{
  "num_hidden_layers": 8,
  "hidden_size": 128,
  "num_attention_heads": 4,
  "num_key_value_heads": 4,
  "head_dim": 32,
  "intermediate_size": 320,
  "vocab_size": 7048,
  "hidden_act": "geglu",
  "norm": "rmsnorm",
  "norm_place": "peri",
  "norm_eps": 1e-05,
  "positions": "rope",
  "rope_theta": 13700.0,
  "rope_fraction": 1.0,
  "qk_norm": false,
  "attn_scale": 0.177,
  "bias": "none",
  "tie_word_embeddings": true,
  "parallel_block": false,
  "extras": ["capped logits"],
  "init": "uniform",
  "init_std_qkv": 0.0442,
  "init_std_o": 0.011,
  "init_std_up": 0.0442,
  "init_std_down": 0.011,
  "optimizer": "muon_variant",
  "learning_rate": 0.0059,
  "lr_mult_o": 1.26,
  "beta1": 0.95,
  "lr_head": 0.0219,
  "max_grad_norm": 2.0,
  "warmup_steps": 200,
  "schedule": "wsd",
  "decay_fraction": 0.925,
  "decay_shape": "sqrt",
  "final_lr_fraction": 0.05,
  "batch_tokens": 16384,
  "max_seq_len": 512,
  "doc_mask": true,
  "train_tokens": 109700000,
  "max_steps": 6696,
  "dataset": "wikipedia_en"
}
Each number is 500 + 25 x the weight over its row's rms, rounded and kept within 0 to 999. Layers, rows and columns count from 0. Numbers have three digits each. The size before them is the row's rms in percent of the matrix's.

# layer 5 MLP gate, 320x128, rms 0.123, rows 0-319, columns 96-127
103:516396508486461479530495509489504434490533520480497530503475513493514496503501473488545503549516
092:493500538454536480545506466486493508538522455519530518511492504475520474497501552497520508506509
104:549489484501486513505496454438502476474489480467495473492489505492510492478522496519480448513503
092:501501492486511481554485464520511431499532476487528499476502478510504502509513490483493509502503
101:526500491489496505533514518500492491503500493449501503469458477491504476479492467478489483514505
099:475546493501489476463488471503509487490483507448495541494471500521524504470474520488472502524524
104:475521528527465500532516507492531529515522516503486477486496496512497520547475487436445506513576
100:514526554495452479499520457471453479486491479489503533504473472463561470486471478501515474496469
095:498526471493510518491513490539539474520531489457475494502515524507462470479505483534517492480519
110:530485523482509472537506509472554503499492473495519503489442508492451502530525520482503515503506
100:506504522503500505495552435466468509534493450444465518471520550505520476478488452495505520517493
088:480509486494534486458504585528496480505507483510473498490482515473462497519472563506482485530484
096:521502515512492505482511522491519514479520505490537500487449478507491469518494446519484505504496
089:501479504475525482483517524499490506522509532534497466434478496495469516527538471521466503523487
096:506516529508513502516472468571511472552515479510483523518515558527511473468506486533474465519533
102:513518511537490521535551504548497538564527493482494469520519493485495494486480475475548468534553
108:494496489502490497464499523533487490509552513498486458527459486550516515542462476495508491455509
111:482462511485475483530536506482509471507483524533519437481516512493501459487475526459493525507510
105:515493481483494547540507496507518512505526505496485494496490496521512489514475450456481523495539
101:495490489548489530498531539463547531510513499470513532528515509473501491456471516484509512528512
129:545500481523501495499544494520496501486503471525547486487479498441435486552474508474506489488481
096:513492479513463524448507491519522525546544490531448503471501516521526495497492492486548484494507
102:535521484483508490496500445529480457543485476545492494526483518508497510466535477521486505488441
086:538492532478508511480530519519494480516520489475507480466536445489504484508502475513530484489463
113:521466545522493508522520494505497475483508505492489461494502507481507507488542527508471472535445
099:472527462478470474501533496519518544503511503517473550504463512571522480471495521465505536500533
099:499514478531490508544503476529471512495521543456480439491521481536478576457513502451466516513492
095:518475486469514453508518507534509529534476516529539533516488547526483536486506480498475505506498
110:504441510511491446466506503518496477493545508512534448486501501455506456524539498484509481517496
107:481516443499483494473512490504477500506452468460513545515501489518532499511477529543492499521512
106:454511503496534506473516471513503523498495464465493495540509506488524496516521501528514481518505
103:521524511511456527496551507492474500518470488479503523463500461477479486501457497522535508531495
097:533512430453515484505524478526510525496480532491480511522469514511471479521493505481462505531502
107:514482507481490515520461500518506520499501516502495560498519519493510486508481470479541478468451
112:508511480546455512500547509480492484499470484466528472480518501456557544523497483509542523548500
107:478484501526484543484496526504525515539521490484490505426522505481514557494498559501531482532453
106:529510500498521528518501507493466494482502531515491489460522507499509520513458498489502501499512
081:553482471517481518472495531534535499482538484496504478508488457532538495473479456522496495484485
095:460480458515527496532522499523494474476498488469470546513510492479500504545495510521495493543522
107:501498496538541481520480507431530492505512520482462511505542487525507499460535497549513512535526
099:511523509495491506494518515441497504498492495499506513530532504532456521478534436490546466486515
105:488531511491516459532534483496475486494494489496538510482490463495457478442522456486506495477484
100:476489527519504491509534526479504550516491472512496467491470505538489521502503518454500504529506
106:502495509504489478519442514527479462499517520500490543458464521494511514551494507526539509503482
108:475488475483443504463492502545494491456488555510494464461516507522514490512489546505461495500470
092:515502475536515486510506510522481499533516519534467463490505491516547527453536471510494459494532
113:506480501501516507518486458463503460466504516508559492472506488509504514506473498487493494465478
103:491499468500473500518542507500509496496518490468494476502484549507503492504521475523495503453454
096:533538537549500521511499541515511488529474553525505504484483504485483512477519461488519534431502
097:491492483530464533502515491485516518483495504514494463561481465537473506515467497462474533492528
099:506429487486512517469514504534474454461535491502503488447513504481455532548452486477512541479476
098:458500507492505470541487441515515512502506500477530506489500521505490471476519477476435438466472
099:477495503465516443488525510532511542465479533469478502509493498496509480486509508466523520472476
097:495499473481512500494493462535472525505516520521537480499524526483472451485479498510497471460517
102:508490489547486482453490483507484485483475550500515488524508479485455481461518527489503521483552
111:542554490515513491485496471542482492509488499516466485473457538476475503504499480494520538538489
096:514553499450520485513550446500501503480474535497469515456472481508522516546492539498470511534522
093:530503520550424521462533511496465478524504501496401488515482520518510485487481519539450463506520
100:479502495501512491501486459465493502496494475478500513495495510512496473492492520530506483509447
093:524487526472526488547488525478496489534510496499521485512494496495465464500488508482490446459505
098:504551543492535523540528492512526511524485515516481489527471525523504492467492533465513480505511
100:523537526482491487511506523517524534480513504506495508482498513511464484513512582523511542554554
094:499516498525499500415504517531494475502447548497468475511484500491527484493513524484525498516463
087:506486497480527464532502526495510519502535473479518542477525549465483526499485510506482495545531
093:491544546508471482519472493549516515504520496485504482481515502479465481488463504461493494506476
097:493547500488486444535538445476511529541521501465484507470473454496534498544500489522492518506541
099:522499555538489495487537475494527470445532456489436525499501508503514519487479470532523543507495
109:490503494541508538513409538487524505535513576495476506507538510522502494512467491519452504498483
090:526509461545514487553491534488484473475496487538543488475525480530498526546536487526475563512505
094:508494438455498533468489468480551516506519510476443506532496542491482494474499461508516480471486
096:484500458500533486522502536518503462523503524444514469496552493504453474525522484531477496488513
104:494527499486491520487457520516501465501469517481478459483519525550501508522487492521469495573543
084:474515502577467483460478522557468498522528522540441470503466497476502514528474526453528506496508
108:520493498544462452480455490507520495487490524518465463506464465508507500529481488534484525496496
110:505476441478558529494538514474490500524497492506470471536489446486528493515472528476521441496526
106:514527481546505504510499458497476548498516518452527524500480558478501508475475501480463498485490
107:516496502533515484486488509494530467563533475457474534461513543512529506478526526505498568553495
095:479534470480553451484503473532455496522510548542532506514482480532484494466526498490444519502492
100:495524524524499488499491467496494484510499478478510474537494511492523504417579500486508526504504
101:483475474459542484447476503432541480480499532486478542484529506467475469469517471505506513497468
104:505502512487475488501540486465470476520530520533490490525486470493510486530492543476520481483482
101:484476513527496489504538512479515509494487476485550500461512474510516503419519537507523494535485
096:497542488470550503485478519527495482481487490485465480508512498532495472529459482510519537468507
106:506509514481493469479501524495505480527481530499500445457498503483469509516547478479510482517505
092:531505473502497512515498505487487491535510478457478511484508512492510467510487429522495497528533
096:522505477487518515500485532547534475502467507530462540527485494491506465524519523548555460455490
094:512503501457513508484478495548514540477486522488499488453533483493523521478459519492517553548507
096:541517447451524498477498469533471527475460539502458510491513481474471472515512490531506470530482
095:491493508561508496501505500499490479499511486539469453510531500538496507485507513493498452548518
122:492522483483498485516492512506450498517468510473492482497446487502522510446501489551463492500524
102:484510504465541511492528454506495543543514518547524512480502515506535522527484519487544477517501
096:528481562532517550533518467451480471540476512517483491521497495490493489479535501504507516532463
087:490528475477490500487503501484482548489507516500528483460471516500490472493527526480490513483460
101:503440485511522506515488491503485487516503507484522535497501487512503478452503522505502519535507
102:503481535471501499461471511487506495506519458515465537492509494518508507486505487498508512481499
095:471542475507501485496496522496497504521516484499487483506500460507452508499571508512518500517487
091:518494469469466482506483480557500511481483555503481545510469440525533460497508492534504531496513
102:502506447494528496506497503475558489496502521482476511519487526526494492550550494504462498531514
096:516515475482510485460534485476497497478503496516498480482546458482471484530496505516516527527512
098:508499515495497461451491508487475484521550479471515526436481498510495480440524527524532463470485
087:556512506455488511513530502510494485496521455500469499510502531539446493507515462485486492526492
102:492503459551505532497533505468525532508523474521500541518497494473541504472474514450502459535522
092:470494501477502483530514505444522516491489494510474513514488519472500512516483477496542504475489
106:505512504538475492481545536498542506529502505518485512498445473481505519505487549524450459521500
086:465519518464521481479536484447497526471532554524515512525491521511476505496504513494449506459504
102:511477496544493449497559491483439519523499523473429537515531507454539502508488472529482499516495
099:408504506545503529520528487558494487521512519519527511479500502489471510473494486554532466513494
094:545513517484480475476525498502509517499515461525460528440445479479493484472545540478571550501535
099:475549460499460512505503523529552501502544504479457485503477502491470452510480492518505464538488
101:502543551507518494516507514471520501465522515506474512529461511512499500541497508458441515480486
111:525520513482496499526499526495509496524498461547520537541529515516489523473464521488487474511518
104:507462472502476500504477547541518482469481485478477530494504474455457505473477468503475496512474
096:486529540472476483512486490531509462492506518491524551515494497471462479519520506502535525487499
102:495543542468490466474497492567472510493501539473464521499498521466500483495446543499482475468496
091:475512504509493517536506504538443511494509527436505532499504517504491527511505504501467522509514
103:512481506478476513459500535486526491512461476479467530465453530467513507418484455492525464551473
067:510474480451477499516540478520527495484459472524489491447512487524521486493491480513484526481529
108:529514528463513480518469511497477466514503533509461509511494495433493482481506499508486500511503
112:466479539464491465488524507510468508547461545472556481551488480555531501456525491503501494494487
107:537486543517456477481531498489538539488468473488515483560538504524497524464510445509527521474507
115:447473489499492465514454534488527490524510499437497489542518505485483507476527484493515486529524
093:472480509522497499512489499520490478502530511513515517488473532487459468467493493522485496499496
106:526483527463487485523446554500502491473495462515514498486495527476524475491519473540506494502541
095:523515502512497471491490487433515529506486481487465527530522570526539512528479459488471503483522
104:484501508474510513511500500504487477510503533568490505536479529535471524504512489463528510516557
101:505501462523488507468530563487557471518533503494496487459496465525505522518479507476520486502467
101:501505517499457512550464498499490494531484444547448494486555518452524520487528517516503523484501
105:485554482492497486553538498522465497482507500523495455485509521459477482493480474526485474488528
089:486474483508536504545489543476478484474460523459549521492433508478528543499507533522522506513515
100:495507441528507504467481535521450446514507482528491504478471462539479506520516493529519519468472
106:495476478519498500489510488533454464513481516537495501502557494482540501504516469514490497502478
109:526496450511570508501528500513519495494461513515472410487532461533525491535519524537498507531495
118:511483501503503524477462499547508507525501517565498541475484456555501524510526470489531491534554
100:441533453484490465517527475485513445492493492494458509538481476517481480502508456505470533493533
091:508524510468509442505510506488493530437480477534527490469510479521494507501518539492515517537500
101:513569509489554511565486523495512505505500483496523513518501547497537505489514464497489506496491
104:495542538496519462512463499513517488529531488510504510481522498509480523547538493510463481535489
109:535510491477495512471537481470485476514494472510491488494473490500502475535500510493500510551459
104:500508526498480515520486518488544514506452505471465545502499488502511505503492495535529493493508
098:531520454485526461500504473497467484513547490544464565530501546499488540493488524511526519544535
105:491528486477517515497508513529458511519477517494522536507466488517511509427533479523518494523497
108:475530493504490507474511499524522535494528481480561500490513491521486469456415501520544477479503
085:479485519425480476492527489480505474476496501512496543475496527523517501462488506491498536495523
103:472475521471531499493507496466526509509540512536512497546512508498480489478477504504491494477447
098:526504517525507484437504484481484524498514489535503497448519509510498512494489539519453516531448
103:427485497496505501474469484481483489496519493495443492549453514517503474489521471507522523502501
112:475567505471506472539509514526490511500478490516490538529510533523472520540507535513463456539519
097:558490477509487510492497496525528467479477473501475482503487521514524473539524500477518543543456
100:509522482484507533511522468493475507496480496509521538499520489482520465477439473492524557506540
097:479488530512459474503486476477495484517513505471524468529456501515485478497497480538486510510514
089:447485504457477502475476525522499507448510504520517529572515512488505490484454456507489504501511
107:489545493492486493478506482519511521510524540522494491493460549522533469518511511488492479536501
102:479528456533521505480510490514498511512461548488510470510519459523523496500506494505537476463518
116:502513491532463469498513496500483498559508531485490492507523509529435496467497514469473501512528
090:527522541502540501480498493514467501531489498520508523498532528491574518464457475525519496446518
098:471496483492496526503517514504513509464521508489488474497514531519471524566462466462512502512520
112:507510521526468484463508533534500442472559501482490505502474488511503518457530542503502534509478
101:493529499466495494508522467517483480457512497540523475530546486494500499511486500471557486517523
105:563500474488517506480525486516519519488516508480468499482512552497506502476474510515491476521499
085:509490530493488465545468499508499448526472490541492524488524469523504467459490502515481517505530
089:502479498476488555486512523496524524461477447494515512498504472550509522498563535508493472511501
102:493507459479500536555469513474503456490474470522521495477518471504501477482473505497499533460490
099:549493517503485512561450536498512509526537462500487468513540514478533504446491480541492470526459
093:467499482535519506482487512523486511542508499492484504459462493510507472482473556534479517537472
107:514475497524482533513458488525545533503519507528504530519484492503471480500479494509504506496480
097:492538468495477484518503494482461484513425546461506479485508481480510528506509516487497486518516
099:509478488506476483504516486507498510519521525518516508507540509557509507536491519508539451517506
105:498506479494501487489482540458512508480505491506512533507516544526474500495522535484436451519511
098:518485460471509455504483483529496528494485493480507558527506532473513501520490517487505453482501
095:468472517505508511521518509528508475492477511501536474503488501537443475465524507520484465533473
111:483496488479485480490473492472513477531559585530493569507494540523483501527491508504502525496518
098:471469532497478527498494532511536500503509456505514505511529509431517537486490503537487499470463
096:512495494500463549486469487511509481531493451498501525460531482490466501509489490486503489506478
100:487508521471442514524472514446580482466504506450491488481477468496484508504496499529561466504540
097:513478483523515494480492485474485491446460486424543533469472527438498474472497490523530517528501
100:535532516510483501521518505508506528479473522461495468508518528474496500503456523470471463488535
101:476472512507470535507490498507491462489450507514475532459487526536459480541526499530506470470479
105:522510509435465526507510499517501522513538478511514524486470533509528482507507499503469492515496
100:516435519491480488492495526527493525493470515504492514504511487475523494493514484515518527465503
092:507457507543531480529510481502496499462491469532464535497496455518512547469519476484493490469503
094:511471488499510503491539503485508438491506484486480525508535527446428575494489497471526479517498
093:543495519517476490478489500513519475505534458474456462510505553545509492520474520507490515514501
097:492462538493512487472478432458498525529482483493495457506536528504497500483500509536508500506477
105:517474532529497507511514513489466493524503520529462493514505471486516477470540501531492498524507
098:500476485502452462498481489480539481463445519504474536502480581538538478494545508482505478537503
097:517497470532483528507475476479466476530490519481488545500481561486485535496477516514513522515510
100:518489526514484475491496493510461508505520528507495493505487518449521500502510528486551498514467
093:487500510499464489504532486498502474493532510486457485480513505499470456509507497463477474493524
094:486502518481486492516474545508499441497500478534479568518473478519499515477529530491446481481505
103:537470536502494514466513472501495473471497517481450461494470506462539451483502477473477491542463
098:503467523490478517509538508454529520516518471475508460513489530543490489458502501506479510515440
094:516549509580485484488541496483503476489557500497492491499539484478468503492506534463505488530488
107:522512529501477433474493540543466504450492501485496447509519502496536488459492484499505519480494
098:509507460566511510498469534462494475478453491460484505471468481516533520519507520515474501497467
092:487518498513535479465529506491504493509538540467503481538518500506511457474438500524481515491464
106:500530508490478506461508477511508520509471509502497469546481536490467516462488490491508526482452
090:458505523547518505508493482500491470520455466478467509509461466525499533464501504506512492499524
096:453495504500514516527503496473501522503504457496501477503513504507452513451576506558453526495450
112:500488539486516543519512522522461506505472499528521484483533495457512468427476493489506491520510
093:499493455490513451499556513518493512527506483514469494507541538492476493475507476488497490516500
118:528502549491535507528506499528505467497461518495538528469538505512512514513546489534495530502489
089:496534533501490538514468498503502505560482565501510489508517471451499511478547494511462476509546
109:489510513504515462449529474509502465528546491523439468506496493503504434471492504538508496492486
103:480507488500519498506470469475522501521488549473442465511496514496490539475509485487470487496474
104:516531502506474464478546467484442520523482467523476490520521506498466504511474463489520490523503
106:466511483493469498496495513469504483507492475500462493496502498514457494481458447506520483526510
098:489483491495493512465489547493550521534458501454489541490521512523489453503488524498537467503503
101:473503487546494488500511538474481495541536480491448521504447471510472520522472520516482487532512
109:505497531543456471473544505534507472488504491508542507508474485453545474475532480479521497497498
095:468473477530489523483521522514508474472526493490495493530509472523491452520502476536474490492512
102:508488514455458512527493509460477478497483531450492456517448489512546496473516561492467528495494
102:523438512529503466468518508474487477498548516510494512501519511483449494501468479494497537497532
101:477495496518458499459511459479485501511507530483491504523514509527535488453524544500515519530495
103:514548479519504497534554487533511513481555488522542461505436490511489510507547521472528476505514
104:496494476534463488500480505472465463518468501487468546488480526499488495463525481488481491464518
097:489483528475508478480517530502484459480492526527505524487490545513492497515496547538538518488516
099:503474492515519500493518459469517518480510474491500524525488483516582494499495457521511503475455
080:482498502510456530478528495492468502495496501506523532523486483509553516540514481492517508492489
102:488531487538507467494540458506538531567505522497489440536481503467474474499442514510466532516488
097:531458495498486465483539533507460493484494493484483525497496498518535487502524493485485500503512
105:486511480479455506505514506466488413496478521472509505473537497493526481524535538538519502482521
101:518497480516474519458502500502502506511530502507562507500532527521509485548512492501503498486493
092:510528542491478496505508518466505484504510453481514497481502481462537521512495470512466507557492
107:502489458503544481525527525471535508507476522509533478550479498514506508460478453566479498532522
092:514529512442484518507538478528484479497462499533484496528474506467520476541524493485507532471509
089:506467527490481523511478519515487454457493485499530480517488509514495489483508519538534457545514
102:497530518493544509545502504509495487487530516510480498453451466521505506494488493523500488553506
103:497544503485494489480498484472483510510533464497439523454474510485497481505526464520555521468534
104:494516561479515432516507490541497468478476489481547484522488505523490506496497485527457501501499
101:521502440541498523483489510506488509464457514498523496522473510526505505493484518519528496516476
107:475493499521496478564504509531481468489478532516477500468468482430491463491504503537449506500482
111:515529503506510496515479513504498467539508535514477490512533484456495511478545533512488587510514
106:473532474521520495556493519536516444504477522531497474449542518494484511512507482482503491487529
088:535563487437486500477506516477487459457533547483501501498506460480541492530490451521499534503505
100:520529494486499495470535478502510504490540487493503571468449510522528488561477477522496506526541
106:492474520489493471496456515493472432557506514520499537502459532499473479539470503456517507511537
098:501526512522446506491506467504496517437501492522478474500488489500525464517525508521526498504514
093:432503498468482516547520505526510520493514493530498517511499518512500516470494478461482468503464
092:455533476470506495530479511531512510497515508480511456514511482458471467510532482470466452484513
107:518534498522536456539515526482513490529493503524491521503499480489487505480518485525493532517508
104:461518499475491445526461496473498477525489500504508487502482491524457532499504531511459488506502
100:491468470509477509471436466529487497513482500475530485515495515483524487501502489512525454538523
101:471471496500520499499452501498478472507477526478487491493458473510466460458513467481478533501530
105:482489472466505484534482540494489479507512545524513512455495483474463525455486511432521495489510
110:463500537523496461504469490492533482512499489454523516498457509541486553489514520485520476507499
094:441552534540507497575515508477547512529490484492522489504493490497528511460511522448438520535479
106:501471482533495461538500519498446455501545527532500512491541515493514513467478484497496470471482
102:502476502532506480518478500459517461514500542459497471503530501508486458483516470493452456447481
104:516491489498514519497534460544504536527535525534476485474501531496504534505466474487444490524519
105:515549525546490468546458449523554484518535543465478520491504509536525556480496465481560447515469
087:524518474429500464455507529504520455506507486515511462478548502562503478509482485500514528497513
099:452452513532503506492524499469489480483494525548532529458470489482566458532471504487498521492506
093:491499492468483488477554497462527465515492441510530557509516507521514519459519486483494493481507
107:517534471511509513523476487488498463522502490530510460542486468485524502513536511505551511486465
107:510483520511474446478478500497450524518528539437514532479481486479512497483478475452453526537529
099:485493476478525526484500506518532516489508482542526477492508500499511477507484522516507456480465
098:503503460514519537554517500491482515500503551555501460488499514470477493521551500461472512530483
099:528516530519487468508521509497497511457456488502475488487525507462506500465496502531496522536506
091:501507513510493456471498481479483469547521522500497529474530507547528517553494483493539512481528
095:534487496504520545524454511545523473475473495500538527518496496459522517493504501513541490527503
099:513517505522516479509527531508515534484469543532460488478493567543464526491486490440486486530501
097:494495495504524501509477499473539501502514547534499477464528470505445549481516508490519476485525
102:487489512510465466510507523525519494529530515470516489509521464527493521488472497540494514513488
096:488546502471482482495457459566546485476490458524556496495489507536502504472478484519521504504478
100:489511529542467485468490529525485483511487495498514506496496528526477511474517541483511460476511
102:473491493496481522522489495487501488543535543508490507502524558498496528460488480525492447505452
096:493490507479482515514537492515502531489519465499504505545503500476492504477482509461497466453523
091:514447499535494481565543468531460483517504482524494467470492465516493504523484457495499476490465
090:422523477507521497486446456459510489532475488483522509507508481532487503541461479503482497528503
099:454527575501518515499517481504551468519501501526497508490498509484461477518479516475494472519487
092:450517513512506505477495502470541490488519494521458470512546505497457529502510524525452451512502
096:477462506495516531454564493532466504473502489512525540511473537522490467485505500478466434523510
104:514419497537465513507500542493522452487495504533541523546472480471485498487488543488533485503458
099:525497540518501508501513487505538470481538481505430509481502478520494536497457469471495463500493
100:486487529499453487523525518471525530468509483478528539483475511483500469525531539497514486487438
099:488504479489512476526470500495469506490459471494492492515468491486504525498517500524467508523507
099:494516470512511474525493517456537510463530503494500526534496545495538511501465478501504496524514
103:475476496516495474469483483474459477534509505494488478471449519512540528492523495515496539528486
098:514533505496530525550495534502534477542536502457547490507553542510457524499481489483485521529502
102:520536490530503488473462493543498482536509504487529492520520493493495468486482489514471472531496
096:477489521462522470506516501513473492534485472544544485472492530495498491519475455511513460517494
101:460545500524522513498545445579488526489454506499515490506507511518494519508490485520494520525479
103:485492511493493495483479515504468469507497513502492561495522509459468457524500501527535472476512
095:520517495507468487492536511473473530476501554507478491476500491532446489513517559469486499464524
102:513562529506481488503490496472530466524511475498493520529515521515536545489454493461470485520520
101:513512505537532488507500466507551476498499496516530541500499489523509494519495505501485499514505
101:536490494498535533509485520471503450526523522510497503498528511513540522440472498522503472474529
086:501496493503523451480483517467500532468504499475502503489506503493449524536529471475515497523496
103:469527457505521430525511508526510494497511473468483490462469503537476469491533532496514505515469
102:559479516458516495481551469518479482547552486549494501461515489530498522522517528480490486552524
101:510506495476525481509495512470533494520511510523512476542465473542481488534492547520483512497538
095:488511476481492541471542505456501479499509502508531518483500512465548518482515528544517519464488
088:441510532541498515507520520517500492541491490524469487545503524515498481473525519515482489491507
090:500519492488497476510539530477477484533510437489517499488517562477486520470468508493456443482523
104:527491541456484531486468498491503480507499567443467515520514492530538504522485518499480493537505
100:471463498556521485499525520529478474521483496509465492465491536488480502497507486495487484534496
092:523490527514504532494480504467554494484501515507476495533543495480536502530503501510531507548542
098:516494470515493515528502529525461506509503485525505493475491493503490495497497478497485429505475
100:512490477504478488512529537470496484502506447545463506508496456458560475505479524486515535500526
106:451479532502488448523474525513553457501465496494465489501504508495514486483511507501497503474484
090:502480486488459480485472487522513544514516491493480521542492521495492487492479492530512500512503
102:471552514469529491471521504539498494509470520489466494509481434475485518520518459509530498513494
099:474504506503464498510489490533522499516490501533489474555488488489495517564506499488515497538505
106:471525519517440460473529453516477468541522495531491518503521489485506481468491530452505516493504
106:511503532420492490469526469456482508482473512502507495476483500527494477478511481448481519473519
097:467498493498488524455498508514444490480566483507506476492475494510497483501500522527538520489497
090:477459471532518506457518499510458530479545488529526554491503531515466475480455451501490487514501
104:513546490513453474522513515522478512470500480520512534528501512482484463514458482499500484506540
101:475544505520467478491479549515460527510476523459497511518480513482467472504503494508521483497506
087:513484483515475497470493480492469489524500459456534528467473514505502496538504511478471541517465
111:486510477514462560506502525475499487555489527546534514494515493512469484526497477477471488458519
100:510488511501471474500472473543470507460484493497435463503484536423499529502523507500462521486518
089:475490472529564514517570482506481513477504495523514487490472514536479516464547490525536481511512
105:533482519520485503524499502520478489493497538508493519513536518465447481473495493486522464474481
095:537515462518466468526522485495485461473499491500487523501469541495488505519514486460515468491481
105:501534503502498503552477452476494491507503498505494492525475513501438508504495494518445489503505
095:469515485510513447490508503494531488494484469443504528557478532539525524511496486486465519468543
096:519534447505484461515493496488521517492482511485476519521505504500480507512504481521486440547502
107:485477481518485467510445475476475475498528530530513459532507458509475518494496509502501538530493
094:520488485482476512507487502508552465509509483505541512534537487463520501492504506498500444508510